Weights of a small transformer language model: width 64, 1.69M parameters.
Each number is 500 + 25 x the weight over its row's rms, rounded and kept within 0 to 999. Layers, rows and columns count from 0. Numbers have three digits each. The size before them is the row's rms in percent of the matrix's.

# layer 7 MLP down (transposed), 192x64, rms 0.168, rows 30-44, columns 0-63
089:552473510457490474509447477479496515528505494451517479482474498507517489445509522511505470543517531549519525496528488480557493540507515478459511531507484514526508535508479507495499483498511501
092:471499521475496429528499499522502536473510519523514495502492499494502486534525527600487495480496499498499527466502471480508512491460539496498532505463471524487547484494514511516514528478503492
096:440531486494499453492515532527505490494512507517472470538530474532459500511472502522477497483509502547506500469456466512462541487479542505511551535478494485513527500517522509489473505517479480
101:520472541497469524479506552484493517505496475459487515476506483495517523505484524465551513504514477497526533504525505439513512510480523479485482514528535481549459489516480522510483569494507502
093:518519485486500498469543488507466531556484523535510524449475533503511500540490461503512505502517467471455489504480505512537506474524459436510485472509515524517513458494498496476505484538490509
101:492442527497496514465446520485487501478505475468526509524513479527465527538508521491480490524515504498481500498503522536525525499516541508523499520542491485474495525475532533514511544451554525
105:476499543511500481522513522493500489527550491523519499515475484492503495477491473492551489472480541515505514523507420498493544525465506543506455531438493518508477515511520512501510537507508493
097:465495515496484523483491486516514463507497514534497509501512485529542499458493480508505539487550518524501513490514568497499477455469506534513503470510522484492504450542550534465517537525485505
089:552489489468537505541503538505460498458476523500500520488498473549521481515537518483512490520524551514493493455504471508488517476494503505485501466505510458513552523513507451529495460508514504
103:500499482489494465484468442502488479437478492502528504471480506521490485466501484485533527508499503478496517469473526510491507508465490534511447498537495507448485478553483451515462537501495497
095:501520487492518474540495497531519464517450514515491517529494476478506529523545476533505487477502495526518476534561509482482530533439484539517490490487534490503530476494491483496528556516495507
099:507514513530459494507471509472474472485480513496530544484503528493441511475509513515504505515523500494472492512490545508482507467500486476495521560468459501478533456532459551502511478543495509
103:569458500456546478508526474466486471511533528497479532502488479516434518498510472489503495529470490484530519498495504487501525532526503514498492449489492493529463523471476481522495489496467506
099:463443515488518478521473487482485491443505518503536495498535544490484469509449489503467538496482505540470487492560512507494521525505535498492493510475507523506537477544495493470484516530507522
102:524524542504505544499456521493514503443511518505493518514540495513511494472542532482525479516493510514505499508536527460504507477550490521519500547498435484522468522472465471509524498480520498
# layer 7 MLP gate, 192x64, rms 0.524, rows 31-44, columns 0-63
099:475532490503519514512511526479556466505496487487484470457534493492463489540483523487458479459512511496488463508521560512484474539493513501538526485504515499510473517534490467478487475511556498
101:458530508516515513546502501505506492506522556503508494488509518486497494527523468498497525519507457502522454504487499507522497499516478480542507510483454463520507555556530476471528545502549481
098:490495489518478546472503500533476527521481490489460482460488484543491438511484490499505499500510544484514498497547513478507486470489500512457523473475531491552447503520478483514504497503551538
103:519508506483560487549500535511513530469509476495491461500490487493510502503489428483514475489494512540468507467473506522499477541498550476504522514524500468536491484499522509488483473556532493
092:499474503563467524525445484474494460485434502492521517510513527518499536489475477460507478507502502525543475510491518513472497524449525474532497519505503486490475522498516495463531530483519498
106:506532532505514524506533489532459508478464514518525479475518507458540484519444522472469486521536496490455467493496481516534484445493488488528541502517520496512528483483515458510478518480523516
103:517500547484514520522514515510463503482461493481489491514488463505456484488561491501486479533459490462472476452524486476484546533518483498469489490516545500476482482506498460555504496494503479
098:475498511476476528498495543503504504487503505526512509485468501543456539478529466477507554509491536527526486521553492531469513485494534493518515554486512456523522498486502464543487504480468491
094:505493480502505473477477535483584514555480517508507554522492459483488500491495507493499521499514467520541509461477469512481461473500524468491474507468478493494460506456511493495519523489526490
103:469514491520501542534526511498458444515490523535448534506495511533521473537503522524501487504514541509512490533507508526520470499521491495541523525488462523502502514447473461504490517486534473
095:478484500503484500473528528534532487532514502513464502468505520520481512523473488465439498490546437493541509495500483487507497506527504535492470508512514482525487566473487451492465502478491520
107:489556490451532510528471510515498562482542501504493491505473489544481478469502493477474503511507517472509497449510548542493490502488557510485462469486483473507512513499494507490468511489542496
095:526506465523492517561494544494490514496487497487526471517486546480502467537511540516555506508522527509493541473502511520539533532478515514519477528474474496527496491429508494524497486506496506
096:514473499544486485471443519469489525514510504559516510455533521479497514473527539478470506508498511504492505482489520467505516476526474503522503505443520501522447518485462514498488546472502473
# layer 7 MLP up, 192x64, rms 0.538, rows 31-44, columns 0-63
094:501476494470518500518531484516529460466504461467479541514448497522454493529507491532494517501490537508507442487543494493488489498464523484511544509533459534500509498505490492496483543495535467
096:509499488507517439485503506494530505485489542486500439495528496508517537492492504472480534473526480499442503491504472503475495491555470524482503518491432496510472542496516495514473532479490464
099:522460509502516494512421494533499503540485464474487492488511529533489489480518502489498524475521509462489521498543520524475520505526526519528544544508529469499512517518512541453488491517500462
097:464461467545490476526465515524504496504460548505547486500484496524520500514519509514490481502490495519508535502471463511512520534478483517479532512544522532497440484547521521462491474519513502
101:503474492519503498489503526474447507490480457477528498475495557534499491476520539497514543484515508495505494520509513504542526547469518546495523545499469483473434513518499538524501511510497494
103:516483491501510506501502520541463505481525477518499505485521511539547519475512521512552447463500444503514534496493530495490472497485517477523476476509533527511510500504515536452494455531467540
101:495516497473524456542502490518529511505453517514509503507495520473509521501513510527488509490441516461486509470476482449476511521545469523448457491503501538491468513512444474509480478512507519
084:497521484500501489480543541497505488526478540527534490478525485437529514534498509476490553474549522497489521522489522464500475493478469484464464470528502546479468498496513519509516491525486528
102:551534494527492470493508506495470511465514499510548470501530499504508493517434473467516471516483504482485484493514525492453516495499461489490542456455507522502503459509509498494543517549527487
097:475511472520540478501493514506515505487544456505518480444529535482506543455498475538463457474506499447469492505485491506499501503495504498466557472522492500494484513499532513525503523515542478
096:522523514542529527489536495528482509508493487530460475472499531501535517520492460523496473502480457522584471492508512514501474494499514512514517497463490481526487538509519501445506463472485514
098:509510510492499506516511489532484520522495485487532481491545534497523499504520523480432476498523530486473500507489495522473536463496493486486547479456476474509483535482545460442468485474536503
102:510487436459505475504521487472531490493513529493482520455544502512472501512493500470470508499497495518503520555514514511561493459499509451535525502490521485466449501485497466472496492518509527
100:527556509488498473502506507518487492487500501530507493479539474475521473509485464489526515493479531493468522507494531509470439496517514520471471524469504529540470498490508483445493529438530471